Each number is 500 + 25 x the weight over the matrix's rms, rounded and kept within 0 to 999. Layers, rows and columns count from 0. Numbers have three digits each.

# layer 12 MLP gate, 704x256, rms 0.0668, rows 519-552, columns 0-63
494464537468485471524565516488498509514518498500485546523532470522532454495499444533484524494532492511470491450484551509553517492482486493531509491468537509474495535487467456509505503545485452
501531503463493491500506505481559500494501497501500523515492524489457481489520460519439546503545539498482486488492473554512524510501577490552488494479529492478492492505477472496494505478462494
506521462473476479491492510493501512494459429540395474457509522487498488516498454445480525504495481480484475512521555497535501485549495503515467490477440490488489492496453500501511493514523472
533500498521504456468517486495521491482491503536504527501521528477501454519489485480529538500475496480481482509515563499503536488522484464497466472504478484514514499545512455531499519468520499
474538466497508515486482463548471514553535485495523450499527409502498486513517521480533522517428524508493483512499532494501449512500520514497493499514479477516493545471473494503478502504511480
493495498514478506531481503483492475518501516513492469465530501519493519465480507502433530491519524506495443485525540507481502485534498482487511497505499504456481567490491449469490535504536491
515505523457500506496566503497514444519544451497541491521481474482537505526534486510503515521458488531512515510500498507517463545521459501522456521549488483476504479484482502481495469518487461
531528556498486479536498495451504524525563509518540518510455488485545546536473518540523489470499526470511505524497475541461516466485508469490486510496504512496500469510480473500493519491476505
531556549488489490467536490542476518504491517490494520466493495505536516541545506496464489531472515531459466508441528524498532542482504513455529533504540537505488508492503435490477457505442504
513555477460467503487527497479473520528495521499466550457503474486534517517490520507550440506461496496489509524456526476498493519528517570482493483505511504528464515434437506506454455517484491
487458515503496525502464491492486496545436503474490512457471501549511494514488502519476473524471487509468462516505477462482500549533490512547479470501495457496519525532447543506444487498495509
571539507472465490478465490502488484515515464496493487514513502501528464511484484502533503520490512477474464530495469513522488473495510510524474495527488535524456518483505511506520526545452493
525522470481496517461488541550472531476497486541564516531495524477517512534496551503491507530441521464519477527534513555511486504497517438483422489522456526457497487498448492499509466543475494
515532508440471502489508482493482521499521497457463520506515475477544513512502510504497520503521472532504501544546519513512477520503527513483473499520515500536476516474553466516517506532462487
540521484490531483501509488487506507495552483488511559512490533457495499512531505506476525502503500504516492506473513544533495507473545500483533459529529532494471473475474510509474508495469493
533570464470481484432507491489498482434528515525486524514491448504486535497510568492516481490513482467520494521524500515481486528520459495496473498529471523476472540509488465505467469531502497
490515539484520487498505487479481477507513486516509477480542500470475538484471519471457464530578545512524477503468462503489500487514491531514469530486505490488459473512499463523457498511478504
500487532484537561476541525522479513535498515492468484497520490488483505447567500501528493514483503517466488509467509496457493497561523485521488498490511461461568544493475518504520471513510482
495505526524492480478489486484477516462506434445510508533472471477577472534521544498496479472482477461520528528537527538485499466492508493519501485534533502502478546505503490514523475471500452
488529538545501519508516494526470518535510474485478503514470524473473554520504535496517513489504475513534481478479530443516475480506503493471475515507503505483505495520464511441498518537522522
478530475473518528465559503507515487494522523488478475515565531480528509476503545523481489544516479532481515497429526450503485475479470507496534527492505501474497509460477505439482485502528524
511511507524525529499500491499477505546467497503493510472529465530508495502537523490523512525490534505505508485477510488484520506538463508487526525493507502509534526530497495515508473526499498
520498527488497520488504498507488467509512513562451499482520506474500500492537484504512495504486476487493469456536535494494502486523476473523472533491430506548552509465456492493474486530493494
485526512478503499454515465496482536525510415493435488467474480439493537481481476490505500485517496535473456471522557492507449508527492494470529531512448539474496530484447512503509510483502480
481507486504507467513501524491491505505515486498527450496561548486477509527468463505471494474485515468462494496483481473516489521460504514488537501512503529466458484486488444446505514500456495
479515516446486534492513539490502481505519474457433556507525516508480487469514523499514501494492516506503444498516481483509491491525499516507498475503491494510537519503484502528482504483473533
509531494462497521456504458497526506501520535502490528482484568469497510541529484545554501519499515504544427529548466486481527480473505538473494504503450519469490459511487526511523468500527562
503517489488493505511502501512448488554484516500514525524485523490510525457519499442498488518514466515494510451452519520497574511468516520503515514510515488520510491510464481473506489497507511
538520529507499499537512466489503517475490525508525503512512487501559518498545488480495545525502534515494545476500531522503512496485529484475517443568455509538467508484483496488528476508483495
523501463551509509493495539453526516537506486458507529461487512529482462497501468484506535514533521550508548511500515507509493542497558476506520466496548481482521527524487487518501512548489507
483493519472527524490518539493524534471530530487477476508522496490491482438522477502494494484536504499507476473512482448468540450418458529534536516509519512495488515507526493490467475517528457
533477466479487495447503466488509510520536502516513486483540519491528520491493494477514443522490526485444448502467536487498496546508501480506482549502496565485474510483486500518531432509495462
479494492533520518505503457506522532509487484492485466474530517487538447498499536481537489503490483495498506488530507491443522513515516542523516493501453481508540521489531519490497508552517503
526517480470441469490492459492490528478530510506540517511484512521510471493519500467450457488495500486509458525518530454512517520521521486468486483531501533450509522512484524490483534506482452
# layer 12 MLP up, 704x256, rms 0.0676, rows 519-551, columns 0-63
525503486479504494534482471493488458526552487472520504458510518445496491539483474477496504462509493486490509493502546504534467507513475524496494493505483522541500502475520478499438500536492511
496495546523511495512505503479451479512476482493489504488467489528516490531490516524508464490530466478458485536473538483469485531560511447497524500487518533491541539495504486521499494522492525
492516501517519464432492547483469536459489459496469556516501494491463463519515475485516526552473538440598502497534543467482535482542527512482468462472498470496554487516509503501472499506488528
501449489500498548519527549537465498526512456487496488499512469538526496483493500509456521473515499522510486501515489480508502512451537535495482502511532526478499520515452454480527497536484482
495516497513491517502548472468499513492488516479535510502494525527506537506509540457508494545548480520515526504525519532487510492490466497522489493525469509447488510496516498493515498533510493
468487497531481462534484548466550478517495528473555487519441482502483505504497445504468489523494527488479466510498550516466457476501485521524560505539498511491465510510546447496564532524543536
505488455509516512516499464489484436491544454496480527460490479442500504482496498554469472528478494505483511510493482456496477537547474496515461509469484472448489497489488488470461497499503512
541520516474493489491484531495498488518517515533496494473488477469489465474545482512499515470491491504497503521513532479517515493499545494485510547488513489501546490507507481487475496473496499
511530525489479506497440481574533493494525514515496520503555485521514474498518516502467467483480489558486504504500482521530461530513490498498480512483503459534535498489510483422498474432542533
546502477481509463534481439509481492558495478501532515491520513465464516520511493499496535471478498523485479499536515513509482490534471482506521507507489507517518481452475450528489550487531485
472533499490460534518543501459499527483460496477469493556519504525475528559481529502476496544483480521486495469511517536505515521523511499506492524463512448550440443478490504479502530500454489
506497537479487540528505521467493482499467481477462506499473539506484499456474511495523530493540521489502505525482469500479509492531532537475499488516529505468523501510522548478498510498508489
415497502494500486508480518495559515469526537492505460471498517503506472471492522480502535510492510450517496516489502530516493461491488485555540502497457523531510511477516500486508511506495479
471501541482543485537518584472468449531527467513482510498499490522477518456506516505508526513508504546510440468506510560496494497494493532511489534471463524473464500424512489508522487480490518
485529495493515517543514538468509519440475525471532570526476496481481505513497516501480496479491531476494555495503475549545505474461476519496487465546474526514500450489482534472495470486460533
465508513494509537475558554508521478537537501521479491494482513452434482470431519464507468544476509485526522523481487489505456478553508475487517492488523529502505507477488502485482485511448526
532420494497492480502479500528484472483498512497503504464500496448497491491493508481498458478519492516508516494514485470515471467452490515501501539426523510523518532511512513474512501472472518
514465503470521545487491510508496494519482491513474519471495475514502451431564497492505506508507510490486498476513484488452529507493498513504516526500497536461554547523470514489472469474472484
509497510530479523483514514453514536469509501487520516500502492496524462481467521512537480518519507462506509449476549504510479499461516495512525497524511517506483512484490507511482498474527509
500528478477474468503458527464505514493505522502526497487491502471513483502528442540497514529458503504484526551491525513485499498490495503488523468469516499514503505488457467518545497470484478
563523501547523484516521482456514512510522511481546503476495531529472498461487499513455465502543507477497525470505515575471531472514546534533547490484491536510490452545470484496480511484503470
516458484510466470534480509504513479532525493497517509489481510508485490520480526507498460473530487489494510495470509454521520496491552506453529495475503477465485462489477511504479546464480509
497502484476508555506493517497504501513526495470484525493497496495543535487489524508455489505518501483458449470516512488501543471474494513535516526506471540470483568484467511491476497552508493
519499517523500513488486482477510478489496455498490519500512513490477508506499497415496480483514537507475497471489517517579500469493492502452506458500473540513501511523526485502474528541533516
464482508492505494455525484525506482530498467496505486454525521462490513474533535471528526505523485530479505525493509494507510512487469524519473546462477502483476524510522581518523497502534510
542469481493461489504504502515529479492516500514508548522483523508507525516513514482497489505475489475529480513488529513516532517489480504490519496461511485520503493533507456491483479511516487
501544483434532519511502519504471486527502519506478477508553512502524493503522501444517486484497481476463524496506505480490507504461529507505482488508481524520519497482481488540460514478537498
519522511505501496501539504497460514500508512509496492486536523533495487482536500512513494493510530540517504471505465544500472477452496529520550473500496530500483495510483560560488501521498544
482502478493539505457518536481497507495486459490503515506486497430472462515480519490529504504521538497540519498506485504513517467483501524486499524473488542483516439526516499518490477507513526
535529492439499503451525511570512518485520500517515503482516504461544515502549515510502479479466526469471475520508508538533536474453526470519523522512472530508496483446529499509503512475494466
503555530503478518501509473496520493517522543535575492567510533548509526513510492508506474471501504515465513505496547537450533516461488514531508528529473506536454513476485517519485513486527476
504488500529473519515476508499525472512469542505549476507535572512500494489474492521515488488537498514449522480491505497522524518487501564505508487452504480541503494500526498461473509504500496
455541477487485469512515519473477505508530495528520460483492509522461505551495497507472488503495510533504505535475521461542496517556504534459503499445483475478484490529486536534523488488497500
# layer 12 MLP down (transposed), 704x256, rms 0.0627, rows 519-551, columns 0-63
497456558506549509509565536496543531509513453487514546507534527497511498492530475495478526476534469529505521475528538470537524498456527467510521517500487476459460534529474498561547472494517479
497513501487488537473492494476502521484474464490497516536454509481495545487539483489465517520454518475550482478494494560506502561516557508495517494508485529468447467494489479540512515483513494
506481499524471531488524546501511503469497533498544486489518515498495501524527543491500474509468510486555519470493482497520456507499475470472521496514484535522510534524483457502533540593484521
551483511511516494500512521514533482460499458500496516497528507490478537503510492496478539523480481509490465492529524469464556493472520478522473508499469479523494489527460493514564479513517522
479531517492484493478507515510469486464480498495503455484464470449496472491465522521508533468469500488498509480519521523491482494500566468493491493510523508495524529529504512536517486487529508
495487451532490523493524501476512474465483544513518509487479521484503474515520472475548487507481471501498542538495507493485458482513473513530505522478499493512475469538479477530506496471441484
520529501490507468486504509500506546494471555504516488524533535511499488485467497472525517462542512481520481509494512531458527463483529552471515488514515529534505523482488524490507515491514494
503485508505523528512509465512529516469469507527507501495513510504517540508500532467564505517513530468527504500479511526463498506520496502527473499472500515482483547501495498466509506514510476
561535531515487463504509501510505511487511537503543536485536494482545484536530464497484509515485518540483479491495484506497503544488507516499519520507561499510481485475501465512467466474518531
543525479516468451544518508518525495534549494459479480544511556490520486490479507524510470497505457488439429526505515525497522502458471490506526484474516490495483473515498496507455527497536495
493472477471508492477469514501465525544460520519491502452476516497533496488492515507528433480517494469468515515495491493479500462566443498522494474508561513509492525530492524484494519489544540
504498488519518492506507502517504498501500533491539504522483474491528493488516491503502490517489461537494500463504471499530507556458489476528520489490493477508460492474496470518478493467560488
485509501479474470507484520513504496477514507505533480464494490535515477496480526499508499522468486527495512501524476533501527490489506490536486502521527541477443491449474506475507477524478491
473490523492497566523485471484487527511498511485458532464499548471506510503509485460500507494530480499468484527566536468486471515501525484472506538499496482479493502469542468457545518520493503
488511486487488530504492516490496501510494500492506471506486473514475496493457510510502488477466497568507518460501494504478528485502465475518487515448460486493528545521505493509538477494514526
493497493553498540551481493498512472529558493528500569496485524485521465516480498505543445465525484451525542546505469509501566536500497528503520489443525561513545497483520494469532478466481529
538489474545425503489532502484516505457504507522527506513492487529480502488522472480508487484494526500480528493503543511528487502470540456505490480530509487497522507510425484486478550453560511
482513492522487462518513501493499498486528470495544508528506529484502552552435520478494481517504498517487507511502496500544485500496507498498490481498507495537440471508545516512538515517500515
468478493465517471520477486560519485514488498489474496494521525474490501494515516477480484496466511526499464506517481508468510506574495520486501523486484484491505544464533478475492473518493508
495522475524509491500499468514484500508486502472516520543537490511454507533520494494486512518511471525571526453521497527481486466517498539487474500535505551499517482517504526456515517519537508
487487458538514513522487549499496488450493482469492486532506543524553501482475516500494537492461454571512497514509516494547503503480509496513472525509501487479517498472503485500519480481490465
487530536516505525517511479481463521482472505491492493509528474517514480504552490534508534516507524489492513488472517530483482490540482501518495542511495499528558516486515499501523487529496495
496515488501508537483484470471496469471468445511497479526462497508485481498499487500495486504469503478516486493496478541519498505463495499511468515499507508497498558490454489531464506480504545
520510475454539497541511478512530487480512492515507475472514522464505507511492530487537514485475486523483496452465494536488483488498530468539479493527517514540501505435528529483494507514501493
513506501494442442529476523479493478449502505513497510556501488499528486486495441499487524487489505514482454482493521477513514518507523487456523478522516509538471490484515485486474516490512490
447529528488533514529482450464513530504469474473473474483546506490505475475492548532514504512510499514504499491522470533496495445493506492515472515542500512507509506482496463543547503479469535
546494497496465485489478515522503484452477490477499510507488447506491470464522479508490522534591483511463522484495514483541512545503498512467544488482458482518479494508490473471507467489444492
482506516483518487480485516518529488467495476502453504510504465455517493501524481552502462504469469473488495502533461511503445511469516474495483523483459519472523494511499458495506486474496490
492515490521462490500492478499532455502510475512481511519487469508471482489478483517521517522520523463506530479530477471493483492493525514503508481493517516523484495512473553511455517536503525
505485486544471509456514529505539518500506514454512493455495510530508524534519473459503489497519512458463552528482480532533528552493549514453529509502535562488483490463522486495483492506478481
502521536513509536497507534513525463505512509470464476504520507468494448480474479488489477524536496470478484506505454517491531463511496484500503519498539478514500504509490496475585466511518491
514538528485493501479539526512484504539544496523492500478505477503531528507461494486509456541461542480498471519482518490498461512452522480516501526496492527448502519447462482564552472514515497
450541500508502486500493490506518514484440491526543474479551479509505486490505509506460446530488510498455462470544539517444523520494529548498539507510442504539479500475533533481530543488541509